config.toml
d_mlp = 1024
qk_norm = false
lr_mult_o = 2.0
lr_head = 0.0052
Each number is 50 + 12 x the weight over its row's rms, rounded and kept within 0 to 99. Layers, rows and columns count from 0. The size before them is the row's rms in percent of the matrix's.

# layer 5 MLP up, 1024x256, rms 0.118, rows 918-972, columns 128-191
108:73 36 54 53 43 56 47 58 47 35 48 45 65 28 51 36 51 56 37 31 67 37 47 47 64 65 39 50 46 59 50 50 49 63 55 39 46 33 48 88 44 73 43 35 50 46 43 26 40 41 50 34 52 50 54 60 55 39 60 41 37 62 68 70
092:35 52 61 25 39 52 57 38 42 49 50 46 49 51 53 53 41 69 50 47 30 38 59 26 40 55 39 37 46 31 65 62 57 50 35 50 37 44 39 51 74 35 47 42 54 31 61 64 54 48 75 40 52 54 84 50 50 64 31 55 58 52 50 46
111:46 65 45 43 59 36 35 58 38 61 47 46 61 62 53 51 60 23 42 49 40 54 50 51 72 45 45 25 63 63 50 65 54 57 69 37 51 62 58 35 47 68 52 24 40 61 46 52 85 70 48 51 49 27 70 56 40 67 45 51 44 51 69 69
103:65 44 53 50 61 62 12 37 57 34 28 44 47 29 56 60 70 49 52 46 35 43 60 71 52 32 58 46 48 49 51 59 48 50 64 36 64 41 47 47 40 51 42 61 47 63 58 38 41 57 39 50 61 54 54 69 27 58 52 54 58 40 43 34
102:42 35 62 58 58 44 44 64 60 44 56 52 57 41 35 55 56 43 59 52 41 50 73 47 69 56 46 44 65 32 55 56 35 50 51 70 40 31 52 59 47 69 53 53 31 63 58 46 44 53 37 30 44 52 37 45 49 58 49 30 60 31 75 32
095:50 50 74 43 44 52 56 37 38 52 52 44 65 68 42 29 74 47 39 62 58 44 57 62 28 57 79 36 42 54 61 48 47 47 73 64 55 43 56 53 30 75 48 47 31 31 60 44 60 56 42 40 50 42 35 77 61 30 57 52 65 40 64 56
110:73 42 21 57 60 60 51 41 45 45 86 63 59 49 80 32 56 46 46 26 52 34 39 42 47 51 47 51 57 41 46 69 66 39 33 44 45 53 36 51 48 36 28 63 39 56 47 48 43 34 61 48 39 44 54 48 43 54 39 36 60 71 43 40
101:23 52 43 40 49 58 39 65 49 55 42 49 44 39 56 53 35 37 44 48 36 49 20 65 53 39 64 60 51 34 45 43 52 47 63 53 43 50 74 74 67 56 59 52 56 34 46 62 37 42 66 55 42 70 52 58 63 44 53 35 61 32 49 44
091:63 52 41 40 26 58 53 61 43 59 39 46 67 68 52 34 62 64 59 61 55 39 44 43 56 53 60 49 53 39 49 46 48 67 46 45 59 48 53 39 50 57 40 56 36 55 65 42 42 61 61 31 75 47 73 29 60 88 38 18 51 43 62 64
105:36 64 53 24 64 50 54 39 46 54 54 39 42 67 52 43 42 57 51 35 47 53 26 45 60 48 53 61 44 54 45 26 60 47 47 27 62 48 79 76 71 40 43 47 64 39 40 45 51 50 49 36 29 36 38 55 39 42 50 24 66 36 37 49
091:22 27 48 42 44 56 20 63 48 55 70 65 33 35 63 38 85 62 34 57 64 47 49 15 48 57 76 48 67 53 51 53 66 51 55 56 64 36 79 59 52 33 46 60 62 59 70 38 57 36 62 37 45 44 37 51 47 54 62 46 51 72 39 49
100:70 50 40 56 33 45 31 39 49 77 31 74 40 58 48 48 59 44 46 49 42 65 50 57 41 27 54 28 32 57 52 48 32 51 57 43 46 42 32 51 48 51 63 51 63 31 51 62 45 59 50 56 69 40 63 46 44 68 43 53 59 40 61 58
095:71 68 67 20 48 63 43 49 27 43 54 50 51 44 28 57 52 48 64 62 32 47 66 47 68 49 62 66 42 58 43 45 58 50 51 54 61 63 80 52 26 69 58 46 49 52 46 39 61 54 56 52 46 34 59 45 65 70 53 44 44 30 53 58
101:77 54 51 37 47 56 68 42 56 46 69 55 66 45 46 41 25 34 37 31 52 52 21 54 41 59 49 57 54 50 57 48 63 41 51 42 64 53 53 55 41 40 48 71 38 54 33 50 45 52 62 34 33 52 44 73 59 34 50 45 49 50 63 29
094:42 64 29 41 53 63 35 58 35 45 57 49 43 47 53 37 57 65 52 57 47 43 55 66 60 52 43 37 63 12 62 67 44 58 50 19 33 59 57 61 46 52 48 57 63 34 36 35 38 59 49 64 58 33 36 49 42 59 68 40 49 47 62 42
098:45 31 62 57 52 61 77 53 72 56 51 51 62 50 38 44 44 58 51 25 55 38 44 49 49 52 26 38 40 63 52 55 67 41 68 68 70 56 69 42 51 55 66 48 64 63 64 48 51 64 61 41 80 43 50 45 49 69 38 61 41 57 68 43
094:37 45 27 77 65 52 70 43 47 55 45 77 66 59 43 43 44 42 51 34 54 32 40 46 53 47 41 40 50 67 74 50 34 51 51 67 52 65 59 47 49 50 64 61 46 71 35 57 38 58 46 46 60 45 63 48 45 54 48 30 59 55 52 50
102:62 50 64 53 42 45 54 74 64 52 28 48 71 59 57 58 50 56 31 52 57 38 57 43 53 33 62 67 42 44 63 66 24 55 30 70 39 55 36 29 35 43 59 53 45 45 25 62 48 39 48 18 57 44 63 40 44 47 43 82 57 51 41 61
095:55 44 46 49 71 62 57 61 64 43 48 50 45 46 62 55 48 55 37 50 56 53 58 28 73 57 56 56 57 32 52 69 44 49 41 37 66 48 47 39 34 50 54 58 50 48 39 64 67 58 58 43 70 76 56 41 29 45 67 45 77 34 50 52
102:40 15 32 58 55 67 48 58 59 64 46 51 41 60 53 58 48 69 54 78 49 61 29 39 43 41 61 40 41 52 77 47 76 51 58 60 47 38 66 60 30 57 40 48 53 25 43 58 54 64 47 51 43 66 66 59 35 60 63 64 36 38 46 80
090:52 51 39 62 37 68 49 48 55 53 67 53 40 58 74 66 54 35 56 67 55 57 36 75 44 30 80 53 16 36 70 37 44 53 40 52 56 42 54 45 47 52 46 48 57 52 57 46 51 40 48 47 32 69 59 47 23 53 49 41 77 35 60 61
104:41 61 34 46 53 31 56 48 37 74 41 49 39 59 43 42 40 54 34 65 40 64 52 53 54 61 54 29 68 41 49 74 51 23 43 36 53 40 65 45 49 63 22 57 68 53 48 44 52 40 37 42 44 33 53 47 49 47 44 72 49 56 38 58
111:46 44 49 34 61 66 45 46 33 53 47 52 64 28 57 56 29 44 44 43 49 68 68 35 58 59 34 47 60 41 37 74 30 53 47 57 66 55 43 38 60 34 34 41 27 55 73 51 28 75 65 43 37 61 59 45 57 51 41 62 64 52 51 48
100:52 58 44 55 50 76 36 64 62 33 57 36 93 54 44 72 70 56 49 51 33 42 57 54 44 56 44 39 52 48 34 47 62 50 48 47 56 55 60 81 46 81 40 56 58 56 65 40 53 48 20 48 41 35 58 33 53 42 61 47 49 52 50 43
100:42 46 62 43 69 29 51 45 38 34 66 51 60 19 48 40 45 51 54 35 26 57 55 82 44 54 46 47 49 45 50 51 28 48 50 37 49 65 40 48 59 52 38 44 39 27 41 39 30 58 64 36 47 66 40 41 45 39 57 45 28 32 72 70
098:34 51 49 42 29 69 57 41 53 58 38 55 36 43 75 45 69 57 33 51 34 49 50 48 56 66 51 59 65 58 54 49 42 58 54 59 71 50 50 56 56 51 44 67 46 48 18 46 46 33 51 59 32 48 66 71 30 67 37 72 35 58 47 63
095:43 45 47 48 50 50 48 32 27 43 44 55 39 69 58 48 52 33 67 59 67 75 32 58 38 57 55 56 30 53 37 50 49 60 68 47 38 44 52 39 77 54 54 44 67 56 55 62 37 48 71 50 57 67 65 51 52 52 34 32 40 44 23 46
103:52 51 62 42 53 69 59 32 59 41 41 58 41 34 36 45 53 44 59 53 41 32 56 58 31 67 54 41 51 71 45 42 46 46 59 33 45 64 40 43 45 51 19 49 69 44 66 51 35 48 45 27 60 23 63 36 39 40 57 28 53 66 51 63
095:66 48 62 26 44 71 59 52 37 74 53 52 38 36 62 49 51 64 48 59 31 42 49 46 42 47 57 43 47 35 35 38 34 38 40 43 52 53 52 69 65 76 58 37 62 48 57 48 58 41 50 67 44 59 37 57 62 45 46 45 60 39 40 46
108:42 38 59 38 58 39 39 58 49 57 77 58 54 46 40 43 57 59 30 42 48 45 60 39 21 54 64 66 39 31 50 34 40 34 40 56 50 31 31 47 43 60 50 57 42 62 51 56 41 57 53 35 72 51 41 66 62 61 34 63 61 30 61 51
097:53 63 39 51 47 56 57 51 55 44 52 69 63 44 46 48 55 51 44 55 50 59 56 48 33 64 54 55 62 57 57 46 50 42 33 69 48 46 26 66 51 43 35 56 18 63 63 66 70 55 61 60 52 35 71 61 45 32 47 48 41 58 50 43
098:52 68 52 62 63 57 59 53 67 57 29 34 68 79 43 41 72 82 52 63 53 53 44 68 42 45 67 36 51 68 65 62 58 49 43 48 33 52 71 61 46 62 46 57 62 51 48 58 61 46 59 30 39 34 56 52 69 35 65 47 42 67 47 43
103:62 63 66 52 52 51 40 75 42 50 48 52 50 51 50 38 61 51 57 64 72 55 52 75 41 60 46 32 60 66 46 60 52 19 64 45 50 50 56 54 61 57 53 49 39 41 44 49 56 40 44 52 39 55 63 52 61 53 52 45 40 61 40 59
090:46 68 45 46 24 65 56 80 63 58 38 68 61 47 59 56 55 48 55 39 34 67 37 56 70 68 48 54 28 34 66 55 50 51 58 50 59 44 42 32 38 53 36 43 47 53 60 41 85 48 59 46 50 51 68 50 59 40 59 44 62 51 48 59
106:55 35 56 44 46 46 58 41 40 52 61 68 35 49 64 61 59 54 49 38 52 50 34 35 68 51 71 66 37 59 48 74 49 58 49 52 52 40 56 37 36 67 57 26 42 41 36 57 28 43 36 40 35 69 49 48 61 59 61 38 43 36 57 52
095:50 33 26 39 62 30 70 49 30 44 52 47 44 62 50 56 51 43 72 70 45 56 67 64 34 46 58 60 36 57 48 37 57 53 56 32 71 45 41 34 40 47 31 55 29 45 63 53 71 35 61 47 53 58 31 47 52 46 61 62 67 20 76 61
100:58 38 62 43 45 70 55 56 41 48 75 47 54 37 50 31 61 45 61 79 31 76 41 59 29 64 55 64 74 52 44 55 57 51 53 53 65 39 49 46 18 66 61 29 51 28 56 39 47 26 58 49 31 73 51 47 39 30 53 44 45 51 81 35
096:34 46 38 42 44 51 32 58 55 53 57 51 52 67 51 38 46 64 34 59 63 32 53 51 43 57 47 52 46 45 58 42 72 59 61 70 48 33 51 55 58 74 45 63 54 45 65 44 39 51 47 60 19 45 47 51 63 66 44 47 68 57 46 48
105:51 73 66 54 80 50 28 47 16 56 43 58 52 38 65 33 50 50 51 48 57 53 20 60 61 31 61 50 56 48 61 71 36 39 49 45 40 37 63 48 37 41 52 27 63 35 48 49 52 36 79 51 39 51 61 32 42 41 27 53 64 52 47 49
099:25 23 35 42 37 50 68 53 33 69 43 76 63 58 49 46 57 42 43 46 32 27 60 40 48 36 17 48 76 45 44 56 50 52 55 52 73 63 67 73 44 34 42 62 61 32 17 48 50 38 75 54 44 52 48 56 45 43 49 56 57 54 64 25
097:54 63 50 40 41 49 63 51 58 42 56 58 41 29 64 42 63 61 63 40 72 43 45 51 60 22 48 30 77 36 39 69 62 17 38 45 51 49 39 53 72 60 72 37 50 44 41 25 34 66 54 42 57 52 44 52 51 54 44 42 47 52 49 39
104:46 59 44 39 46 46 74 77 27 45 48 54 46 41 35 39 50 63 66 49 62 37 53 50 40 56 67 64 52 42 37 54 54 71 75 54 56 55 53 51 57 44 81 37 47 44 72 51 33 37 74 47 50 55 54 52 37 59 52 44 62 53 58 33
107:65 43 64 59 47 69 51 64 49 71 40 66 42 41 31 37 58 47 56 52 49 34 31 44 43 71 65 47 44 57 45 54 46 30 51 47 72 60 57 51 61 43 59 44 58 49 43 54 53 62 71 57 46 55 27 67 47 67 66 55 53 47 58 55
091:39 35 56 61 44 60 19 56 52 43 37 73 52 61 52 49 82 19 54 54 40 56 51 60 72 68 57 55 47 56 28 39 52 44 60 55 71 27 33 59 45 41 65 66 36 53 46 38 43 44 61 49 63 47 44 48 43 81 37 47 46 50 43 53
102:32 75 64 44 58 35 65 48 67 41 47 61 60 43 63 39 36 66 68 29 57 49 66 56 46 39 75 35 57 71 55 47 69 59 59 55 52 39 38 45 41 40 35 58 40 48 43 62 32 41 42 54 57 40 51 64 55 32 52 46 64 64 45 43
107:52 63 72 45 21 58 43 49 51 66 54 53 34 53 71 34 69 63 54 41 41 38 59 58 64 41 60 45 59 81 44 55 60 52 52 52 42 57 63 57 66 69 58 59 55 46 34 43 63 54 58 48 52 55 63 55 65 58 51 67 39 57 56 56
099:38 44 50 53 40 54 60 63 55 55 62 70 33 41 56 39 51 67 57 43 50 58 56 52 49 77 46 38 54 52 59 60 65 53 40 46 67 43 42 48 49 67 57 68 49 41 56 51 45 59 51 61 33 85 55 55 37 51 43 61 42 61 45 61
099:54 29 60 38 32 27 53 37 73 67 76 48 28 70 47 49 54 51 44 75 75 34 63 60 54 42 56 26 49 47 41 58 61 41 43 47 62 53 51 40 45 46 56 63 48 49 46 36 50 57 50 59 48 47 62 52 37 56 61 57 63 49 41 48
092:41 58 45 63 40 54 57 44 38 64 62 36 32 38 54 45 61 63 61 26 44 51 68 54 69 65 53 25 52 53 48 45 50 57 52 27 70 50 30 44 53 42 18 46 37 48 43 46 43 49 59 37 45 65 42 52 69 56 72 67 69 51 77 66
105:47 59 54 41 63 55 53 42 63 54 42 67 41 41 49 44 54 47 52 57 60 58 51 54 41 30 55 52 72 52 26 56 39 56 55 52 47 68 64 42 44 52 46 40 50 46 46 45 40 63 56 45 55 63 29 57 15 51 71 52 57 53 47 40
102:43 23 51 36 50 46 52 52 38 40 47 62 65 66 56 57 72 41 53 58 48 36 55 71 63 53 47 48 54 60 66 62 60 35 40 47 45 59 49 72 61 56 35 72 62 69 53 28 62 50 38 35 42 63 48 35 36 25 49 40 51 41 67 59
094:35 50 38 46 48 71 59 61 57 47 43 40 22 71 60 47 43 62 25 46 51 47 47 37 48 55 53 30 43 46 59 31 56 61 54 47 44 63 58 49 62 46 44 39 58 58 53 56 41 57 56 51 49 54 65 57 38 56 48 54 40 37 39 52
096:42 57 61 25 18 41 55 41 43 33 44 40 56 27 50 64 70 58 36 66 52 45 57 54 43 47 47 36 25 57 65 39 47 48 51 57 45 47 80 82 66 57 46 55 52 63 48 57 39 41 66 43 54 65 32 40 47 44 48 46 47 55 31 45
091:31 58 34 61 46 41 57 46 45 51 49 58 52 62 46 47 40 45 49 43 25 40 50 43 41 48 46 54 40 55 40 52 42 49 32 31 70 57 39 23 48 44 63 61 32 27 50 60 60 36 64 46 45 49 56 34 50 45 49 49 54 44 46 63
103:49 58 37 49 47 41 53 40 25 37 65 42 34 55 65 31 63 54 64 59 39 62 37 33 55 54 58 52 30 48 38 66 69 55 47 35 58 32 54 53 62 53 63 73 48 52 46 57 61 42 51 55 44 67 24 49 49 56 53 64 66 44 20 59
# layer 5 MLP down (transposed), 1024x256, rms 0.0622, rows 918-971, columns 128-191
112:59 65 56 76 35 51 52 60 46 63 42 45 58 51 69 51 38 49 45 44 36 79 52 42 55 54 63 48 31 27 38 58 77 40 54 42 58 67 50 56 60 50 41 49 45 51 41 56 55 44 50 59 56 49 68 40 56 59 47 41 63 58 44 45
091:36 45 54 60 80 44 72 74 55 49 56 56 66 34 39 47 55 65 58 70 57 60 50 37 35 42 43 46 55 52 37 37 64 41 43 55 69 61 31 56 45 41 44 57 54 58 48 32 65 50 38 61 60 59 34 29 67 49 66 62 49 42 54 62
112:39 53 49 36 59 33 51 69 52 55 44 53 44 47 40 31 54 48 36 45 42 50 44 69 54 33 63 62 53 27 37 77 38 70 42 43 46 49 37 59 49 50 50 54 29 51 41 48 67 53 52 65 46 48 56 47 38 58 77 26 43 55 61 61
104:45 45 51 56 40 46 31 66 39 60 34 46 63 33 57 60 61 51 67 26 62 53 29 37 42 66 36 62 47 46 58 55 35 34 63 74 39 27 40 53 65 45 43 32 47 43 46 44 35 62 62 48 57 66 41 68 66 32 54 59 49 43 64 52
100:60 54 63 60 67 53 39 30 32 41 61 48 58 58 34 58 41 68 45 45 60 60 77 39 46 58 54 65 44 44 56 48 48 47 66 95 47 47 41 37 37 47 53 31 42 62 42 48 61 43 41 54 60 44 61 33 50 57 29 44 55 43 42 31
096:38 43 49 78 49 61 65 69 47 40 48 43 60 62 49 52 34 42 42 38 52 63 44 31 36 44 48 33 56 59 57 50 44 62 86 32 43 25 61 50 30 39 59 59 64 54 68 55 51 43 47 48 47 63 50 59 61 65 42 62 69 53 41 67
104:41 48 30 35 39 35 44 52 25 52 58 65 68 55 49 60 49 65 46 40 61 42 31 45 42 71 41 50 46 35 72 61 47 56 33 71 36 66 65 40 59 39 51 33 44 72 53 46 39 61 65 65 56 58 59 19 57 56 41 43 47 43 49 43
096:41 53 67 50 57 41 66 52 38 44 42 74 17 67 81 41 62 54 40 46 71 39 67 52 49 45 52 53 56 45 62 33 62 55 46 44 36 44 47 48 39 67 41 40 40 54 38 52 44 35 53 60 31 41 63 37 43 41 58 45 55 61 55 55
098:68 48 49 44 59 45 53 54 50 45 45 58 62 70 51 39 46 62 28 51 39 57 46 54 50 52 46 19 60 60 38 38 26 60 49 44 54 57 48 48 57 34 20 49 57 49 46 79 64 40 54 42 40 51 41 62 56 32 44 55 24 72 52 39
110:48 54 41 50 52 39 74 55 65 54 39 70 66 43 56 47 55 56 44 49 43 19 29 63 27 44 67 60 39 40 84 35 51 42 40 58 68 51 67 40 57 52 53 57 63 43 50 48 54 56 46 56 62 67 50 61 44 43 41 55 47 40 36 52
085:37 58 47 62 58 67 48 55 53 37 41 54 53 31 51 64 41 74 67 28 66 54 67 30 62 47 50 55 60 35 80 52 59 41 60 78 38 37 50 58 49 42 47 29 54 30 54 45 49 63 44 36 50 33 52 34 42 59 59 44 38 56 39 65
092:33 62 34 35 72 45 44 40 49 57 51 47 41 59 58 47 41 54 70 54 54 48 53 44 57 64 40 54 49 54 36 32 50 43 49 58 38 47 79 56 61 47 49 39 56 27 49 52 42 38 26 40 24 61 60 67 33 53 43 54 38 49 59 38
091:61 41 30 41 63 40 55 48 52 27 62 53 69 28 65 53 37 56 26 51 57 62 29 40 56 32 54 31 58 45 54 62 73 55 44 68 29 43 35 41 48 59 40 64 54 54 55 57 53 46 56 47 56 51 52 53 53 49 69 24 53 39 47 57
102:39 59 48 49 61 31 53 54 31 40 52 39 59 51 53 59 61 33 61 55 37 81 43 53 51 45 55 42 53 48 44 48 58 64 52 62 29 64 44 51 79 55 64 52 63 38 44 32 49 39 67 40 49 35 50 42 37 61 41 62 56 58 34 59
097:54 37 51 52 48 32 53 47 61 49 36 49 58 47 40 29 43 58 53 46 38 59 41 27 49 53 72 54 48 59 38 66 59 42 61 13 47 35 58 45 54 30 43 41 53 56 81 44 45 57 34 68 49 33 47 53 52 49 60 45 38 62 36 26
105:46 50 40 44 35 54 49 72 22 27 46 42 50 49 57 37 61 39 47 49 70 53 68 48 61 46 62 56 69 64 55 43 38 39 48 78 44 31 76 52 30 41 56 61 42 53 47 44 24 58 33 50 54 40 50 59 45 49 65 49 47 42 46 41
087:57 49 65 33 35 46 45 63 42 55 43 46 50 53 59 47 59 60 58 76 38 48 52 55 48 57 44 44 48 43 38 58 33 46 54 29 50 36 67 43 52 51 48 31 55 39 70 18 73 52 66 47 23 49 53 68 50 50 51 49 51 58 50 58
101:51 35 63 53 78 53 36 33 43 40 36 60 41 62 55 46 46 40 47 74 56 44 34 76 59 70 61 53 45 38 56 41 47 33 45 43 46 29 62 43 78 29 57 44 59 63 45 33 45 37 34 53 60 59 48 63 41 70 41 41 56 58 54 56
088:40 44 41 43 30 48 28 58 39 37 59 34 51 64 39 54 42 57 62 32 43 48 78 56 51 42 49 71 50 43 61 42 46 53 27 76 67 53 56 48 50 58 79 64 49 59 56 58 37 45 58 49 28 46 58 62 52 44 39 51 59 45 50 46
104:65 46 47 77 49 63 54 48 44 36 39 40 57 56 55 28 44 70 43 59 40 33 55 37 50 69 55 71 51 43 61 64 50 60 75 49 30 53 28 46 53 34 61 49 36 68 63 40 29 45 55 67 51 43 46 67 47 46 56 40 78 47 40 65
091:44 64 45 35 66 26 59 59 47 34 53 47 59 34 41 43 42 65 53 50 53 61 46 34 65 60 46 17 54 42 39 71 91 46 32 55 56 55 56 51 37 56 64 55 48 39 37 68 47 49 74 16 52 50 61 51 67 55 43 71 64 57 60 54
103:51 39 59 64 57 56 51 53 59 43 56 55 45 42 49 48 44 43 28 35 49 55 44 47 46 39 42 22 46 67 72 26 80 46 45 67 49 50 49 56 47 57 60 61 52 65 35 41 69 32 42 52 52 36 26 43 62 47 71 48 40 28 49 44
111:48 51 37 65 49 55 58 57 57 50 45 59 43 49 54 47 33 51 59 55 59 60 50 39 48 60 53 71 59 47 45 51 45 44 54 52 41 37 34 39 49 56 57 66 50 59 35 40 38 39 51 32 42 54 59 47 51 50 60 66 25 52 46 63
093:45 43 54 60 30 61 64 33 79 57 50 27 68 66 60 57 41 78 28 41 42 35 47 66 56 49 52 39 52 38 52 58 38 76 43 50 44 63 50 40 45 43 45 54 43 37 44 43 58 39 25 50 58 40 42 55 50 56 54 46 63 76 41 29
094:75 37 36 31 44 46 50 55 52 52 44 58 46 43 61 47 21 43 32 54 52 47 33 55 67 39 62 52 54 68 70 51 43 61 50 37 66 46 54 47 46 65 65 44 55 74 42 54 45 39 43 39 34 52 47 69 64 46 65 56 41 51 43 48
104:47 47 47 39 50 56 42 45 62 73 39 51 53 63 46 68 66 43 32 40 68 53 44 54 59 71 45 64 71 55 62 60 38 38 27 46 63 48 38 52 41 52 52 49 73 19 57 49 55 73 66 47 53 37 20 45 53 45 55 56 50 59 44 48
099:49 68 57 64 61 39 40 71 58 70 45 55 36 56 49 58 51 61 39 59 57 40 60 56 67 57 30 49 52 39 43 42 35 48 55 56 50 67 40 46 52 41 52 73 34 70 44 61 40 49 52 69 54 10 42 64 44 48 58 48 51 71 37 67
104:46 53 65 49 56 23 43 38 59 47 44 67 47 43 53 28 60 49 52 31 48 41 69 54 54 44 58 52 47 75 60 42 45 67 55 47 43 55 24 44 54 65 25 45 57 42 54 66 60 51 38 59 46 85 54 30 53 62 35 64 58 54 37 42
090:52 48 53 31 38 62 36 67 47 53 40 50 50 37 38 42 43 45 44 61 42 41 66 23 43 55 42 30 58 53 42 50 55 62 44 45 45 41 40 64 50 82 54 48 36 59 45 57 47 57 59 36 42 54 53 39 53 56 09 50 42 45 46 55
114:39 56 73 45 51 53 59 33 56 55 32 55 41 44 49 54 56 51 48 48 38 49 41 46 61 56 45 53 70 67 57 60 55 51 64 49 56 54 36 67 37 55 59 49 40 63 38 39 48 46 50 48 44 47 52 37 38 38 54 35 14 57 37 60
099:65 73 35 45 54 68 46 77 53 46 30 64 45 43 58 50 50 29 33 40 41 43 32 44 56 47 34 47 65 56 32 30 46 68 54 49 44 49 53 24 47 41 30 58 63 45 37 54 40 64 47 66 49 47 63 39 62 57 61 46 57 59 57 58
102:38 57 41 34 38 43 56 46 71 62 48 57 48 40 29 59 40 47 44 20 38 62 51 55 52 66 48 48 54 50 63 43 37 47 34 60 59 55 34 40 61 43 30 67 60 36 48 33 54 41 66 50 49 45 43 65 35 51 70 51 80 53 44 63
099:65 66 63 43 51 44 54 64 49 65 24 60 36 79 65 27 50 65 71 54 57 51 49 43 41 50 51 81 46 51 37 32 51 53 40 50 61 51 55 39 74 57 71 46 63 48 44 65 39 42 53 45 51 57 51 61 55 50 58 40 46 46 51 41
089:60 34 41 54 45 71 53 62 67 33 38 55 28 58 54 50 68 45 66 65 25 63 31 66 46 33 42 44 61 67 45 63 66 62 58 33 50 46 51 46 52 47 56 40 76 59 49 54 45 44 38 81 45 54 55 48 70 55 63 61 46 46 61 38
101:31 46 63 67 49 39 41 53 47 42 41 68 72 59 59 58 59 41 51 48 58 56 50 35 39 60 57 52 67 59 64 48 60 55 48 64 41 53 62 41 43 26 39 45 48 41 63 65 34 66 45 35 45 35 60 61 53 49 51 44 68 42 59 63
096:46 37 40 51 39 36 33 32 48 45 47 47 76 31 44 36 42 40 55 62 50 33 26 52 44 49 40 62 45 40 49 45 45 28 54 55 23 43 36 73 53 45 52 59 46 57 56 59 62 42 44 46 52 48 54 50 54 34 41 44 65 63 46 30
087:52 69 53 53 52 58 58 48 44 65 52 51 48 62 61 64 55 40 48 75 27 59 46 45 30 33 39 50 54 19 47 52 49 48 58 46 43 55 66 40 40 42 60 38 58 49 51 55 34 45 50 45 43 62 78 59 41 43 60 40 34 43 65 32
098:33 44 45 72 43 63 59 50 51 44 58 66 59 43 54 48 43 32 66 50 63 26 37 53 57 59 36 46 68 47 53 49 03 37 36 25 26 54 68 50 26 61 35 26 52 62 42 68 32 57 49 29 49 54 53 42 53 48 52 41 46 24 60 55
109:59 53 47 41 48 49 66 48 64 61 59 57 60 62 60 38 49 57 46 42 65 61 57 40 66 50 68 46 25 62 47 33 57 51 42 60 74 38 50 39 62 46 35 50 44 46 50 64 47 54 60 42 52 43 58 71 66 55 50 36 60 78 44 39
102:38 39 45 57 54 54 52 40 51 42 64 55 38 32 43 49 33 45 22 37 53 52 46 68 57 58 55 40 36 64 48 40 28 49 66 52 45 25 39 42 48 61 40 40 47 53 55 42 74 53 52 58 57 53 25 49 52 63 51 45 53 50 56 62
088:42 55 46 90 63 34 17 32 50 39 37 56 51 47 46 62 64 68 50 66 42 40 54 65 25 43 50 45 64 49 74 46 57 56 43 64 35 51 61 58 58 59 64 82 46 41 65 45 46 58 50 39 47 48 84 54 26 49 66 49 35 57 27 40
111:70 49 25 58 43 64 46 48 38 55 66 58 44 33 67 40 33 45 66 39 89 45 62 41 37 16 45 68 61 50 56 43 52 53 48 58 49 47 31 46 57 43 47 63 30 44 38 52 43 47 59 67 40 86 39 57 47 41 47 58 64 53 38 33
100:23 55 62 40 66 53 61 33 60 69 32 35 69 52 44 66 54 25 47 62 57 55 51 50 45 41 48 70 67 47 39 51 52 53 55 41 52 40 47 65 37 49 52 34 54 31 56 66 57 69 62 28 59 44 55 39 59 44 49 43 61 56 55 50
089:50 57 46 37 39 52 54 53 57 49 64 39 56 75 58 43 33 41 33 52 48 49 42 46 57 54 47 61 38 29 41 52 43 42 46 51 46 77 53 56 64 48 32 46 59 62 49 47 48 32 62 61 50 75 52 46 65 12 32 57 37 55 50 31
097:44 42 49 49 46 55 46 75 43 45 58 57 47 34 32 55 53 59 26 55 56 40 36 39 48 51 51 49 35 27 43 53 60 45 42 64 47 50 54 53 50 72 53 73 42 34 64 46 34 61 48 83 52 56 42 63 63 68 48 45 54 58 48 48
112:69 48 52 70 58 46 42 67 76 43 44 37 42 57 62 49 45 52 41 42 39 43 61 47 65 46 72 37 36 34 44 53 47 54 64 30 87 56 33 63 38 50 56 52 35 53 44 55 38 49 52 56 73 48 42 79 39 44 67 38 52 58 51 55
095:45 67 40 45 58 38 52 42 59 51 50 56 52 44 45 59 58 63 51 62 42 52 60 58 55 59 53 64 59 56 48 46 39 55 28 66 41 43 67 70 33 39 51 35 58 41 56 55 38 63 47 53 56 33 57 66 30 53 36 34 68 72 41 39
107:54 36 44 41 38 52 44 38 41 36 58 36 38 43 34 17 40 39 23 56 64 66 45 55 41 38 57 57 53 53 40 41 55 68 46 29 67 37 31 62 36 63 55 57 41 35 33 58 55 38 64 38 56 51 42 52 49 41 54 49 47 66 59 66
100:59 68 71 37 52 38 39 24 57 46 42 55 53 39 40 40 41 51 66 55 33 31 53 46 38 36 34 56 32 56 37 61 47 50 56 34 32 33 41 53 36 51 56 60 59 47 52 77 62 35 45 49 42 41 45 54 67 41 64 32 47 55 51 55
094:41 34 46 19 56 45 52 41 61 53 49 39 55 70 42 52 68 50 63 72 79 55 41 55 24 50 36 61 42 50 35 42 59 50 28 23 30 52 51 75 50 56 50 22 48 43 48 40 73 71 53 38 34 38 45 44 61 62 67 34 53 52 51 30
099:44 44 41 36 36 53 34 58 39 47 56 64 70 64 47 36 48 46 10 54 54 35 40 52 52 33 55 60 38 46 58 55 46 60 51 40 43 32 50 65 51 28 47 46 44 67 34 41 37 34 27 61 54 61 42 35 35 71 51 33 52 55 52 33
099:46 68 64 43 62 66 32 62 64 42 60 65 50 34 45 56 51 55 65 48 60 39 67 34 60 51 41 42 51 60 47 38 49 69 60 43 56 49 48 50 58 44 46 68 45 53 74 63 53 60 34 56 40 51 42 39 37 45 19 60 65 56 38 44
083:54 57 47 52 46 47 33 61 50 44 49 45 25 73 55 42 59 65 64 66 45 48 54 33 62 44 61 49 64 31 74 75 58 51 47 43 57 26 37 44 62 39 65 35 51 63 64 46 43 50 35 36 49 51 26 40 53 32 40 48 66 28 54 68
082:38 38 38 60 52 46 65 38 58 58 45 40 49 47 39 59 52 42 33 57 40 40 38 12 56 41 41 43 25 44 52 40 66 51 53 72 35 32 43 46 43 75 47 57 45 63 45 54 42 40 48 70 38 61 74 47 54 25 70 91 54 33 70 30